{
  "n_kv_head": 2,
  "rope_fraction": 1.0,
  "lr": 0.00707,
  "grad_clip": 0.5,
  "final_lr_fraction": 0.05
}
Each number is 128 + 32 x the weight over its row's rms, rounded and kept within 0 to 255. Layers, rows and columns count from 0. Numbers have three digits each. The size before them is the row's rms in percent of the matrix's.

# v: layer 8 attention value, 256x256, rms 0.0465, rows 161-255, columns 64-127
# o: layer 8 attention output (transposed), 256x256, rms 0.0534, rows 161-255, columns 64-127
# gate: layer 8 MLP gate, 320x256, rms 0.0551, rows 0-3, columns 64-127
# up: layer 8 MLP up, 320x256, rms 0.0578, rows 0-2, columns 64-127
# down: layer 8 MLP down (transposed), 320x256, rms 0.0443, rows 0-2, columns 64-127
v161 089:144129080095196109121168149084173185155146116102154167121135091118121121149125065150093109100116074051156184122097161127080162087176137125130178144137178112119141118099118130154132154164140100
o161 095:087084150172117040105127130115083094115113157155138116131149121162128113117084178139107127141130088192147066126098127132090124136124090147194063081061160087118131085072114154131123129127127109
v162 095:232094123188131159101153167158110109128144154064129097105139159095155129083059141154125139147115089152134112063106116127099126113078123100111065130140071093127099084205153088132150163127117099
o162 098:143159113121129128156144113145136129091152081112063176085153171142153155149083233123167104116088097115166212115137143106138083187112131094135100141152130137133182156126150190105094123164146123
v163 088:103133202096185100120110096100137141176098083164108102122144083166109095139084105118092112146075135132151152145185122075110128167118166135159117083159162123165087145115101087132084064114121159
o163 090:101126085116196115097110096139102114150134069168084085097193124088167167138105170154185201127195096120165149146171161112070157109125142150134083111136092126096117093186149120103126172072141104
v164 103:173128149069202170168157097154164135125147126158113092161193152145127102131119123168180168166103128176087143124085148133058100108106105154132144086145143168123095137120116171154172156201179154
o164 101:136131120119125095135134119125111157134167133134123160193139165182126154159170054121105073099120127116158093108141137096125088095164096106129152141138139169121198185044071159111122146132134139
v165 086:117096103116131119125105135157154155142070123152128099118052152081119181084159122085116070147088133138142131122126110086143178098118159085081145123204135125144213207088096128128130083195092136
o165 089:104145087142162083134136116164145168090099103168121142054165107161161088096154129195126163132108138174135138102103149171139110113072171125077162126081144163108142109095153120087101147178153102
v166 103:150087152153149130145171143101156147102124045082192125112101142145081157145151108122152133130139133134164069194107157144182154129115141126120111099132075114112126140091177186132146078097100103
o166 103:181116123161141111103166171126171135139122073140139129112105113095111091090177110137149137183081121114109035166158134118244161106116130092145176083115146098163146172157133131150123145144146107
v167 093:138180111126178112143137096075072162211160085089112100105084131149125056108116112113114114144117121100105101175170150133138124065135146105113103067191114130154104125148170082109096124079112160
o167 103:100085168106097143166092085154136127096162092087151165112148131125123102154122126137108146203121161097163118104131139163159113191142157159115127098127115185101235082124092189093144108157155151
v168 090:149155169190071148160129140149159103115146107131106138141142108148114161166134130120105144135144126131172134149168209143111205075089134145114097119169142102049118125164104094145144148123163137
o168 094:164099155105110083137112114120127136158060119097089195103155193130095137073206116122137091082081100089198137153140156074146155159103073045138112123172137086159171100130166151178091096183128080
v169 096:152127111110141162166144112138144129115086073155175191102139168133176190128104121183128112083096104154162110150134167177160109147075113126158060100127103151069130120110159147176207108132156162
o169 097:140109118166145079189104125107156150131137093158142141147144152185156150141174087148162098122111197052119118157114126172165128144150098071199156159100129097211121126141166158154129097061114139
v170 097:165144109132092175107147111114136131091121179093212137131159182126174133168138114096083088109133071126106115143165142073103137144056115070083145096146102171131193136079159151080176097120076129
o170 101:114092127140146114149085081108101149140148131087188112137094172088147116124152059136203107101047118148136124147187081166221114089158153101083115150115070158113145124128112130167165116117145119
v171 096:088094079076125123153159120129120178103150090112146186151159165158106104087109154152133089213124093074103088064084116115101138062146105101178108152152079097151160132182128167147131143133193130
o171 098:146110096118120121144116082124103121098131181113128127207108119203125146079179163112149081132130098103184104177069109117119085105097125176113136183091107090128141186126136091123150174063108084
v172 091:171165065138138079164097055069119116135181150115039078134153141057148197124178090162152121096092077126139184087144081164115087170118096109139158139070122174097114099130167097076114068123158117
o172 092:130185114216113097114136147141156130046089174167151109080180103133101085133101097162088133134121162143096189109159108089036103147165148148114130162082194155088133147186077091186161104136093152
v173 095:147164107120087163194146064130108105120083145103137139136134134113099138138111147067146140141119153186167152190174109173134102108118134117170133112121212081096129129152133189150199132111133107
o173 104:159134172099171158184152126160170102146127090088171107206146155177104113168117109088122134068157108094166185104123097183140170149100112105144178156098118164201132153120073126170147125121109175
v174 090:158077154149064179123089145130154076120077107160124169165127233113104108110123112120092118124078125103162096152072117237102136139125136150164063084208168073135141108162136114100112137093132128
o174 101:119181076125139163087159122186166092138104111132151118144151176166152111177192167130106172101105099134142105159134081134106094145151143086152113102175138157171143142146150132074143158169165122
v175 091:129144073141084133076096126128094108103136108132210188115145168139129133119146124117098181128125133142094090143120129103117117161150131183079128108146105143098141109143175157099114104156161163
o175 093:136141107172116126124165102123148093104194086123144139152140098079106139184131163144195111148069158183155081135139103163132120154090165122111102040081076129103092075132121093112081107116155176
v176 093:109135144178123157134151167108146131111184123152128135149098120168145125170151124069134166114140107115068151134082125121141120179185124072163181129148109143115219120093084116134130176192125178
o176 095:163107085133074130136113125150085085127059148129154126172101104131106111120140125104133066171108117130150085092111122135173131139084121132113114147122131157142155107149117162069132124126094081
v177 098:106178109131151139149081107081123116121169083084143164069132191069125131120181091141127141091147096120161105087157097151113141065150116094155087075127143118109135130144114167098132089123094142
o177 099:143155079129134126133106082106158125099125161075085151095112139142119083119153132082165142143070084153107057109132071090117096099175125133123103138166078106101134094159137110173138075124116150
v178 100:091139148140104088120137133116121058132096158125078131137134157147153178099145202132142153138148155082200112169160130148070145121116108096062111105142127097112146071109126145108101168113136103
o178 103:122163160128121169149164225172206098149165133138147105129131062143198162079138095113165170116124158140071127120066083088157170117136085178088113173121171096110110133158163085116144128136152159
v179 096:135131047129146189120166145132111077092142121061051136116134080153100106152154130106153116118187108130102106135146128174139168170126125126104125149172126128125162115181101182203150074138122193
o179 098:129123157075132161186093136154089084152105159141054148113151170138115150116111158136105076147186183143139089171105130112197116213172129117128152165189107148141095135146116178128136075102092098
v180 093:066138125140159126185129125130097126157087095080109109103131131087185082157116080178101147109151196106069062108104181173172115151123117118065145126113120162141121092121121157130106119106096132
o180 097:137173154202102132144133134146123163157120104095115081054057109182154084139129161120152166139147111141134144197114094135082117092161101075106124119123127118100138146117141149120115116109097142
v181 094:154157170165171185113195156134161136116084071153075103146099137137113214152104090159112096120174122130137139151143115082139086102106179085082094123100160146180098175125128133094132144158157153
o181 095:144116153160188158068179129138147171115071102116027137122113147077122175153152139141138143124192099147182101128153187185162097118101139142137125135110205145152118145118137082142096144108106128
v182 092:126106136146141121095097201140132076129118141152171131137127177146099163117132169185173123139171149143101155209097123151117093177060111076159150122111118076069115157107116091118140117089131190
o182 097:107125099117146179134083192163122179180103192171166156142068131158073158169131135144125120103148159120142142147096097166193175087088137181113116133150106142149107172177100108154131149122120212
v183 095:133118135077133079167142109067143076061148129103126067121127142182107167124128120160158123144111090094116140142143162068186168133122166110120113128177098124138093136091073084120120113106139135
o183 096:092107151126164080084103125122172154136172136128111126116103081163160155113093091150091118149091120073165134134149126143199127119113115122172130132152098075164119210182092147129164170126141142
v184 096:170097144137155126090156121157122210125126082131115077077104135101120135076131109125144136130077197132106115059110172198162110075138134127105134132099121157173069158150172072070159069093188172
o184 102:109105168082162113071091061100124133079102114147153131102096153116099123111156057156145125097125142100151078088135113107086110155126160158106099078156172146104089168110146097105122122136164180
v185 093:141120078099168105119145096147121180151137155108087138132102208189167112170122078150155132108079137105131163123126144153203129166078169094154139143163111105145117121077128227133087075133171154
o185 100:125106181129109066130093180162076107137141115115103081149096155143171144121152100075134143153163109111116103115112100106106107132127114080206204116133148100091152159097105145147022112173122103
v186 088:148091151135151152109091065186089156135099127166110130099076095150128133127091175120110086148114157122076089112141163198153136086153165160125161121051109119179099147119095120072100174106124155
o186 091:144112101095105168101128069063086108097139115151138104157116071113160156107160088127110129099112140153143145135094123133168074108098151199097121195151129064159154121093106066096155137090100156
v187 095:148116081151111182114138164139116077114086105098138133135140179155140148189118172168185113189153119124141126095144124148112157148066106117149118156145152113171118098095091188132165192145152140
o187 100:156136126143093172158105135169190142111126092100152043121066107132141146137168107100129146098109124116125121167100054155140096143087119102098116147087175086163067113135146177094094060111124131
v188 091:184119113058124162167143143148123092091077114133083178170102139086098151116115174154117103141082095123123138130145083128214106139125103157130159104091142116096078157153193164120128110096127164
o188 093:145102164111086151168091169101132200108116145168140137139157080134128179173130159185168120090093102093172132167107068185151128137144157122130107103064111155128156112118126118150098147074152144
v189 098:112097153154067159142171109210111091082127111165112076095082187104065142119079124197075118131094161101174100180090096112155164126170141131131121155109169083142166135089144129092080129150124048
o189 099:140120072143098147094174083100163122184102136130095127107087114103101129153113217166130088131125130134091111120067103114156133115097119171075099108101133142135124141106111119094125176060111120
v190 094:112133165180186133153119123180135116146141130137152121119114122184121077108167118133115129146099155159133210162126098116128122121195099143166126132065160108112122135142120146129128153124112142
o190 094:155190088100111163098131130085135092161160102135092080091136159116089094096115178133100052176095093084133146091066103078085162089130098177185157074128163087110082144156141127129134099137089103
v191 090:078115095136116111143186114068125126125174096115137097135098086099098136071125080134145169143163157115147165143122152097134140088137148109135103085100196108120143112167103167131133130148169101
o191 096:134139105154136121105129106030137125119099158150133132120095137096080125094148096119061093135161093184157081134164189095182080101107139143090098126042196126178112077120142154158131167167111126
v192 091:180144082075138091078144146072090162094111128120144179151124141161123135093175142148112133108092130092123138110125163131104130147150065072134124160059132109187139143134173152158083168131129086
o192 093:117116123105127144069176122124156163065165087152187141161088090142088093149122095081136162089137174184128026129131085176125125165106088146126104122082125139130101128168131109165131137117169135
v193 095:059125114150167194090144168136117101107127143128137167119135153111151127089163083129124170138123104154110143091151129087095124132106072169088127113110126164222120152127123095112113180142162188
o193 102:110104080163106143104149130190146131120182155104146075151058125097092157134125115107111103112155140102154104151146134078095072135127112106113129127129141160091154191134091076159125154082073153
v194 098:097122120108126144084086143106123126094090111127147209167145162140152130115113204062147086157151154163114132111172150099125115127093102175099132098085188161149061099185140217159153116115205092
o194 098:117092051143129113094110141156102238062089129137152186120102140204162101185140106129159129104116192107106102167171169116168123154153131024171142097096102141160054112091090120161134120145151160
v195 093:180139124128149088073150113157043146092105071102129144167161105080122192174139180038130123134147173126128167154136084079131084133167130120153153114108124139122118103140153126142154084100115177
o195 103:103074111130147124126145063123082169140115101087119141155114073122162170144149135172168175130129135153137110098112135127175181133148123138128138102061126128170122154177151165183137098098118152
v196 087:099169126160071118128145158144116144127116117180131050150157107144141145105133136109196130164142143138148074159121147158073154126130089145141108134114154173107152101122105139123100151130185103
o196 094:150138148132093126155136182148128133132138145136112126150125127125177103148189129160059130131084116148069132133117136124167136148098197164146177163090127149119180125112079140109120158074122131
v197 090:130143089056127194162126094076177118097126155130141187210138185134068191115162125099120103093127154084156136115151084133188172116086130109067114098161096159141186132133133175137117187191161115
o197 092:135112134130145077105134102123153174096158083164112178165111119197173185054197154109126071183145108121206098079083112153189056086171096117093100139129118136080093125136123132118134063082120101
v198 089:141101082113171101110124174171142156112138117159054078123109147147148160126048098177091141132130170085110135071169173087147151123206129159116093143169111101124140185093101104136158172111162135
o198 091:159104151132148136106100087123137132109157147204103199066120140147127102089058092120114069125096143165171157137166103072083069115128073184196195112124154093060124114099136190129065230128086131
v199 091:141159135119135100106134152150123039096126096159111109160082167119153155105170084135125135165116112128152143123123086113116144096143142142123097092111134110192138079144126110152109066157121064
o199 094:157100144153126142104127152109125105118104078124120134097128128066126063134201178146133072170139146109098126123149119137159150180122184147117106124088086131104085118178110135109169158156164094
v200 107:116076136122105109103119158096058130121075093071140140163174117140116139177165120082071158150122209088149130172131158107171101101133206090150102108150149150149184132135132183137114134113117091
o200 113:135098059142150058038107114066066100107092112117131165177178131170111156106139142098144191090141095113122077145191141139092098121113076110119102110103118112184091128154176153159147152154099126
v201 099:134153165115121167187146161139162167132129133127131142125142141120136143094120097102099103190141125135150165130121159093103146083111130142138131144094060158101090105167099184163156157096087115
o201 099:141143115136156119073083164190078176112097171084111097109120211095135130126155175151118096133124115153118132165150137091120156075141121084179149109108119181080127123060132144161086099144135100
v202 092:204113109065110128089125172093090146129128139068177193148097117186093201119158084134108101139173075126180137132218157118088155151147096118138105138132118097164057139093138178115128162102142155
o202 092:071183146122092139102172176125143149031148125094113117075167125103124097172197122108173174127133105128062146164110093127161142184116120133140186073142100131129081120100155120147122119110097167
v203 096:098134179124134174163138120082135154166126153127093126123124171162078078154086131150137137173120052127155138083150086128107131088079144190123068130127090162143047131102064132116172174122135091
o203 103:133092113138127112096170118108088127149164134107049140139165104188127122142136118100158101167108116154152192174150029083136165148185116158177129141131139140033095170135160144093151118147116142
v204 092:099130130099112130106157130105161059112134167216092086080132115194136147175104204154171113134109117138142126144049118124100095198142158137130070124133124087117174136103178051168145141162075143
o204 094:177133155109145095141129111130165081190184174142129126142178128103163134154125160123112125139163116205143165077150149157154166122115091147158130144160128079125085114104123152043123143168166099
v205 088:129191129070151114120184108163106114152105089203136120136183149128112186079123156138135131127075132137185154180132130157083077138149186117082156114095094083041191158097104113213174089131092094
o205 093:106086101094144117055102146170137096183119116217177163147182108137122136080129136167151160102108215137127100089158140141156094092100101156116181112157182153139147142145150104158143119079170118
v206 096:157117147162169121063092099157096076113137111131106130158128089155113123131151167106151136187055153138147095174119130137109117102136181134126109132127078066096135154132186169096130180066140146
o206 098:080117187156136133100170110128136080105176156193129103188117098161085112123165157082140183146110157056165176126147118079134166168141163140154049090132123129103154129171136108084129148128133178
v207 093:157148122114068158106110128179080138125077087055147115195146183138136128154099174068090132167120108152142138063134132136125131125109078105115091112199162129054072093150179137057119105110148139
o207 096:182097137120130118126130124132109116071144180111097089172118197225141063117154170101117107115124121115123153118118087118115185165107160123151164128128097132169128106134096188128112168113158157
v208 094:086176127129062116040116184140138171094124155087136151168134136090176111073180169101087087113184128176106138078119145150092145075093117105109177162115124131122105119195168143129108168086184100
o208 093:132105117151162102109093161102174177084116130084162177148079186177117111149078150154098128188139104136127041123094139087151113160150120128047080143112100130142112106158164112128120134101140108
v209 092:121153118096179122090100121118085118149061129081165116102092172138185182110167145111096108123142149107078154134102160132121091116135118088152149093038104218072112188121103154192097163154160114
o209 095:157128089088133120135084177139103104102106128132144092118127140097110112106163151175135133090144102094133124185128151143078135095065105071071158137096125118141170159071144141170161111140171135
v210 090:097095126199043157114148134095092103108120118127092136144103122137185110163109175121160075177150185133055156119148194145136158162126139113161152124079127113116155096089158147127155167119162119
o210 093:173152156100129179162132088102194125112137109116184187132080144117129128118175128111160088123116074129158161137075104101177149116145184111110117119169093090159125108062105094119154158150143129
v211 095:121188129093098132166076166119073181188143110092115096087156084077145073089115099203101149092184128109119124080100110172100210077107143107113197172133094089129100101107163119158072117181092175
o211 102:122130112114126111125097155163113082153044152096177132137121161180112132145127174111166156127156134233169169156091089124099143112152134111141103179165162079085173088112179154116155055105086112
v212 095:174157109105072126165094102131101106111110070102200145116128119120179093207112054107156087115190111147142132138099106101160189109161089112103096131105201135129094121069160163138097143182116102
o212 095:102170161132137116112139096105069115041137103086154088130119145120153069141108154125177077128141098111104054125130158148141134172103088074133155114128102098149160134102185130109131047110157110
v213 089:166246124116080123097152125077175161119134172092107149152087153148177097078148104133098092090082128107130148099104140127164084132092107100133163196117085144133166172142152069124080123078123134
o213 095:183052134157133119130124150125195159146147095099131103133162140055117164148100135140079161122137144135141114132119087170146122104156126129118169192112098184082136167135151059115118129094137134
v214 093:152129124179057133114145128161098178138162157148130099133194118030163117094125104111082141147135079144144115112097111136122157081122120119120144108146132168143126105109146120124104163135143134
o214 097:116131162155136137113136086127115114111104125103103158108106082118184103157143154074152130142078161115155136120073147125074167101118146137114158129095155164105135101070137129107150091086157128
v215 095:145133117201156117146108120125067120112182141094131143123125144125103089132104139133108108144113094127138105079145105149104112099191088073189132112151161126113101172126171122073098142100110066
o215 106:139133108177076118160124110146141097120173142139139099133076143162100086114128126095159151119041165052135167084097109119150081126112144156131128130110135157185119104178176137125087148094101177
v216 096:066168150122151162136150172134107091129140082143181115204137131154109046146160050087127212120152126136168108177152141102123146170123184130107098114163097126167131140085129104167131158143154096
o216 100:148165086155112115143160115115127119059166037095123157141112135147176096092110086075125172107162088135102091107139105107165131164105101159081134136118123159136075127091121111120122141086121146
v217 088:098206160080155134098082191091146151149098090067163103125138048103132153115175152043119089141100123135127167156113198071132165129159106122087135133176164062117116137158157123119101165116170143
o217 093:161142055141143124114100140097119109118116193169125119088179145139143162145141148132085084146110114128141107073107104095156155147141099126118123131066144083163109151098137154130109150189125201
v218 093:141128135123159076119152163083112152064083118195156144171154152103061072148201093155129165144135121173137107101096151114118140119098053105128094154147103124121094145118114146117104092082124121
o218 098:117158096109148070122101174146176125164155132177110137125093123091114111173147204093130102142089082129082154162087119144120127160101066149153103184078115200174077127119093109091164109107160150
v219 104:100169120129110160093164068140077075083118144097134173121152064124134176104127116115151106147137179084133139119135123072078118167180216107137125120099149150145139144128138143124154124127086130
o219 111:163069101094116102123152107139130076141154160150126108128100116094121140192152099092072129125177133156081140126158155099120141160144126158077171117102076139134086095153136063130171150154074118
v220 089:196107105128108128092096143122075154059041173126167168183110092155129129157191173130130187128163203148176161110169126147084139099161168165148174153136097125087115121184096133186087065075070149
o220 095:105138140106119149138155203101142133061111112171158133137060115116152135122086129147119160087141114157125100082112140178177093121148145147150102080099126186213107126098112104147080090131168122
v221 093:137111167161179190141027131156132135101118158112117088149156150194129099201062137134103144145107158102120101150163103122153154091194174090099128122154136143109130155098104156107146114178140109
o221 099:191163099080105111166175131167156065119103099151148163195164085124128095154133119111130166164121127105095154126103067126146093095122119148116145169194109138130107145090171131103105136113084104
v222 087:108147130116148187161160187138132133153127154149111142191137084155162119124134112123104233119117080123180147149074116195071115153087095111172114127087086110149120140101179101140102151113073125
o222 087:125141088127146200141146147122147047100174135140112116216092171104141028117118111081100114095093108129187128131132136129157144124134161114081110149125142154102132151069149197138151136158079147
v223 095:103145161108168143137181147091166138105140103131176104190158133095113082130041159153084145145131116111104138130100104114157077120090140122053125108118131145173070187138094113081099092184143128
o223 096:107116123144168135156120108110118199136191107133116082154178122182128153081125160156165122103129120175178103154143143168105064131123177096123179189144147223141118165166099102121067148077108182
v224 096:097097100064114125105065163133151084129140166157131094128157166171160109117113183090137098155122087155138095113144120174150111112104130148160135100131135116167127123110068191143174120099150145
o224 104:107093159122162171113137177166157080072122155063140214168096065154146040075107095073114150122138138142112096111109081167151148142099142144135132155145094139162096103144165175113134144150170117
v225 093:108106158079103090076069072151186140083158096144128122128111083102068122085155146168151155156159096165114113154132206096131141083184125156095124171086126201129142134152112145079124133162143174
o225 103:092119207130141159129136118116118120134155134116102175114138172104159126084111088098102113137099095154146121102124178110111121100122142087090082176126124126175119213132123045127083061052110115
v226 092:097132164103111145143185124152106087125141081171088209109146155142139114152172110135133123137128143122134132151086103117150184169143131163128126127159111154090160120140117126106125068139072093
o226 093:175098103154129141117113161093102136087131103099158121121148170116126104160153157135128119105145128121070148121198120104106190134152120048186138142132111147147098092186120153141134135117109091
v227 091:123142142106113097067151144046120107135117158161082113131172144155122142033060141106114151109053174137116123064133090140054099121148114166148151126172087173088125100149125087139070118138152118
o227 096:155119104120096121128110161160139126158115135174124128106118134127086163129041176097130116135100144150106137130129079151116106082152097156122130150211144180164136097126136103131107121159163141
v228 090:096167067148119177115159153096100170164145163116136154108143171067185066107108112161127138117083230118122157128112130089110118116063095109091133086080143147142108120165164184138136086088144133
o228 096:132147103157130069185125192087160165080140119085133137145116176081148137114140161135127156110168133126169191157140143159135107130112165061145113111138135149147154146116176129108198133126162160
v229 090:142101123203118111129148112128091134105181056093162130105087174121130142112149158106122097049151136129092157109074144086122101109131095141094105140164097152104098091190144151113114138089117131
o229 098:170163110100098150101157170080090168112114111087125119120139164125096118069106193120148114155101212140177141153182093148144147144144136128155193116161100102133116139154199167179053123133139119
v230 084:112074139131200197130150151092142114096139150127117141097158116143125129109153184119151148105069157114134146134165167128167167108167109085196186125124129154071107142098151167083121069093119115
o230 086:144077157059104054122098101175059164132088158118152117173079127094117124140137131099204161154093116127076192134149141178137092142176128144090136135104136149069038136118079118115125140123092139
v231 087:126100151130140103127148145132130099101118119120170084137180057054087165144137162176112158122145088131108122130170092084077107115138135128123069116132121091115097109072114105130091097151141098
o231 089:085170084097103102128125167083100170187140155176187121144128105125128173159099138122107168086197146128077154146106141193137170099125147132112102167108110195130055080129162136098123123122134155
v232 088:154154180126115130180169082134148139078149091122073074115147116172088080124124129120150097151169146101127115164057115142087109157188131172167129119140107124177122110063163103125102109139158150
o232 096:093169134125131112159150140174113102066120088119050127184155174138139109125143178110107104132142149129111123175085174139090099148143108117107133085154091096117131123149141079128111148120194149
v233 092:134148136088090143100128141117130183086148172184179117069101151064107127148140174099151160096161134122052130129095063119165101098167157134156127129155138080119126094157165127132162183139133149
o233 099:107172100108129160170081153167133109142148117145093148078111165111114105078089132094139131156135125151197153063139140169114135145167163141086136059134138128140178067171139128140156107115123146
v234 091:177061155141136105121061046102150112121144144155082083162199154144120185075042129123151180094149135147139132078135140091074108154163118110104083119065092134109168128110151114094149148137167115
o234 094:182101127151178114057122107132111148075089146124090109097134080115121121094140114110158110087114156097142137099112157092195140133155113147147143120142209086118120138111127138164097108124100137
v235 099:146127115102143076120064159159105167073128148134111119115139084110144165157154189180158161136145167170152150115142150136145122107131157105151103090153109113119078047185116185154133084113116126
o235 101:133125175098168116152125143194117141103119197197079177149122130154177110066107095160194134140126136104086116099124148145128140188137105086126154078118125096125186142148105119127166160124107101
v236 096:123097167178149148123172123167071115112117116148121138134179099042113138093141085129192116197158138146105091142074150074188094136140123122120178106118175141132102123133129151154086083106101146
o236 102:093101165136090161126140192099096127124133118112153124152106117126131126173149161132110090137150159137146113128109123091165160085050159152136094134097072143131112073120125184140134142134142090
v237 090:152074126125119151075139162093113142076127135139159179147133150127062091157144127147151090123131088131127114123121140091032124123087152111137129055098135130188120138098186148124135146122181068
o237 092:172172140117151092130095100133164166161193144092127104120156172133089146127136135162116161084085114120090069156136175147209033122161130137103210138105137151139071137113075130175101128088138115
v238 092:051133133073123147152127140093165124119132088182193204138115118153136146096140175130227146180138178164138138113121154132162172183114136139156145154180154081182111104099081154072112102084155157
o238 098:120129124101169138131119109092108173099210162101097134161118126143129139100169132109058069147053106131079142162126095116075123103101173077158097109141086121125066108135069084194103119108109133
v239 092:164092180150094146177074117115117119114101163096172118148198173122121114140106145141167123158166128135094126163143120090124154152142116161109163184102118136127121058112158173143081162103107099
o239 100:124132146139103128159096102101076116120113184122074138176154075191101119115143176135153114088137130129076145184144144120188177110159115084093068148174081182114120105150125060109117160174154135
v240 089:166137139142156089155120149109113053068126171066078122150153163135174104115083129122144083153125145176170127088126110091087176161098135101167103128083148110068149073185076152142157143058113159
o240 094:195171133124153090137147104121167110086097184160095155148158180184140098160106150139177178138134140132128150118136141088194083152164148109121122134138119188149125075129179141198121185149213140
v241 088:093131118114127130141125225146198139163132071125122071096121087193116102135104104106123078101096174154053122117182098143123096125091114113158169173120130145150134137069077161164112102155144168
o241 087:095081126168142163125088218159117148165075156145113122159151092129155135146106129125099114157117106123103131088102147162085093123157155098122184143159123093076183163090116134123136072154100138
v242 088:166108082139192138141092151165097168089075079143213100163126098140167086112116045155068122140123144148144130168136108134131122131054136167112134202149116131180123152109118127165097155138074095
o242 089:092123113157078133084138147148061217069179071155171117159097158104156078126098127096067110114168109128173138104138089143131132168082146082134135117153105115078099123158135082086161127134186118
v243 094:077125115148174144114066094135098168143143119148115121125118153098090121101150087174115084119120105121129023118154084138101143087096100089128108081177072146156107101106120133155166211175177092
o243 106:145095112121110191069183130143111076167101181181070142123117132088134119116165138155135101209169092107164136095153094121128070087129083132112093129133109107150104070107102154173153110050135109
v244 084:080121106154137138159118137111098075109169111153147060139112107116105166199137177150155107102098128129117168152102146101143110124075112145149090099147090094113123148108125111213129114083140096
o244 094:104168110067127182162108105178118085159171096197080206175108122132125112135104086132185143118118131139126150174098143121225177138155102104163163164150068111138140153229098135158097143177101107
v245 088:130132139157131111164078151141089172111155158145120194132131111111168114077121116080148127153074122110194146073115147082162068175145152132153174104106117132101180172060134164103122142084129116
o245 096:103116111070150126068104103133173090139122146137180123131107078129082115109104131065132108152097105107113101122178166112127146124133115222122152137160126159117152121072116159156104131126147104
v246 091:055042124103074119105147129181168110149071186126123176135116109133079103149121077102114103092150117132087104121127097085158091149113101102122127222075129114090122128105134073171136125137164047
o246 105:096106148170108147131169143131095112120124164127104144135202143125105152121114143146138131114126132134139114153128102203116096117135194158150106155150108131153143085059072100129174120154104072
v247 088:109137174176105124133171095165158166120154130116106125085088080073118159135123052078082067134166058130134065110119102160088144079099150144097131126183058139142072132150152177099180101102092132
o247 090:073086114160082052122165105124092142100116053122146169121125181117150102057091136152179149116161132169180139076139112114128053174131140115142147108122095122061138148118140087155161101170120123
v248 089:083125155095129137155119149143137107197142147119229117142158097112145070136185136111096165093191087117143137137179136107153106094159129128106131105093145084126142105077146168131155122182150139
o248 095:065112098148151140148099160125119128161187145104127082154120120224109113115125097144165148092155153110111088132127162144133144182124107125129111116165105125132078098124122115083159087110111112
v249 092:120089169178124179055139103131104127160104139133082089173114120145102136074127135147176154119129093085090110116147163093076071094140106089086108171125148123158110125088111131159115140091102097
o249 100:136135123153124126133204063192198139091146098108159133122105118097147134177136126078127109107137143095040151152110159121147135089154132140119161137132139164116137156164121090131141142158124094
v250 099:078098109167162117088148137132036146069113087157153098135123138175175152081123122171149141105135109144085140127138139119113163117108136035098136099137154099058126223113080170110082146137140095
o250 108:149098134141115118085117129128159086130146166110127089151069116075136104114147112049197093100062145190114149114104106107150128121065120131126124153115152131133134094057150154145126153120122140
v251 094:103171135166146161146124108167117069127115106104153223167118188127101154167115152121183125091116101093170094096159114060134110113119071143154094152121079107150161117142077166174097102084172110
o251 095:126126095179169144161132148091126085112082151112170129143102117141142166096127174107178170090129134158138111214126159056104115141191071131080141187103062143128122179156110103142073125138061153
v252 091:110105184183104122142109105140128154171099152189117119086122098157193178137048186096168122157112174117170145096099117137163150121096144104144157157143117138086074105170110211116125173113128133
o252 095:173088154136098155134184137164140178091070109143165144167149055115142140137130135115100141056109151142133165133186096178152093108097169149120144166099101136162185087046149126099132177118076136
v253 094:118068168157121126122139111072062199157151095129121131073119206150153152123123135125129135099093086075133116115103112103129107102076117060140156122113166121130187097165157127116135135142096092
o253 099:161161160187167117162122077115138095154145109076165111155170135164138061101062125135134138088158102130122167107158109082222091136146156090082158168116159139152163049147130142122104136163159116
v254 094:130123085177195136091176173107156136153090136140183160076190064155170128146071100152088112139139180123155150172181124140144164115147099162096103076156149129058175090129142099093143144147161156
o254 101:212120150175099145155120212139119165121142096165176134101152191102113102150116160140173176110138091126105126114127169190128086073074156122105170110150154093112082119126123167091179139124130175
v255 096:117160155129106164132106135149164070147107131082115096144135108174125096137095095133099112119118214109154160160182140107135152153107062030084143144128121138170128163142107115144077117170117144
o255 104:154118105112116130122119104117057120134115118106151143159120153133116144165141137152094118143129087174115120155123139114162115139131118168072144131146161117070166132113130118139099142123089128
gate0 105:109181122160103096109140144117167104099166125075122131105108121090111151131095089162099078116166109101085135117171096158130060101141158123132160118157055091125136160069069133125125168136135114
up0 103:153170089168095167109106088094137104188153135147130117120111085117117161158095098155119094103201104098077107084156153144121107128183143101147190093184106115127108179104115128139136169156120174
down0 101:179103087175117181113105147179110115057084104102191120105174132134104124073108156078144081096130149120098137162152094146129144142163126095131132134150079137156146177115136113147044122121115124
gate1 100:159140147124143175126079112102173195132150159150138033060152143110124161066182131116118123119101159153043158148114105126113153185116135104154187134131109124110135155108130145141120158036177121
up1 098:167060113186169120121113149164151133077096121155109115091116099140170134077129093129109161075089078154165102097157115114168111137194107145113157134125109106100156101159124161158135160131073088
down1 095:075082113091183131125181086148102159166119100043095118165174163101162129129118111189142095173165126141133152069085176094091104138110144108152111154152090121108113131185102129131085075121094118
gate2 104:111208078108123133200150193147078099093169102141165126136099144213164087162101122115034087145133131130159144086101115147148149181109152104187130084157111162162087117121091164125160141169099188
up2 099:093118139146154103119163163119136139154136133143154179099140136135101140105060125127095069126128151116147127118180118148155116169108122078135163128077099124185107107116141118113172048108144214
down2 094:138147135113112137089096053134088107131165092098111107134171150140099110129163136068158210137190071160130083209190122141137122133120168093157118129122133090121090114148120074112060204082123118
gate3 096:104134138124114068160158132133064062085146138100160091126150080141182071127142131079066117109111127157170079171147125126088159129073110121132104162114126135184068189131123166083181188127159151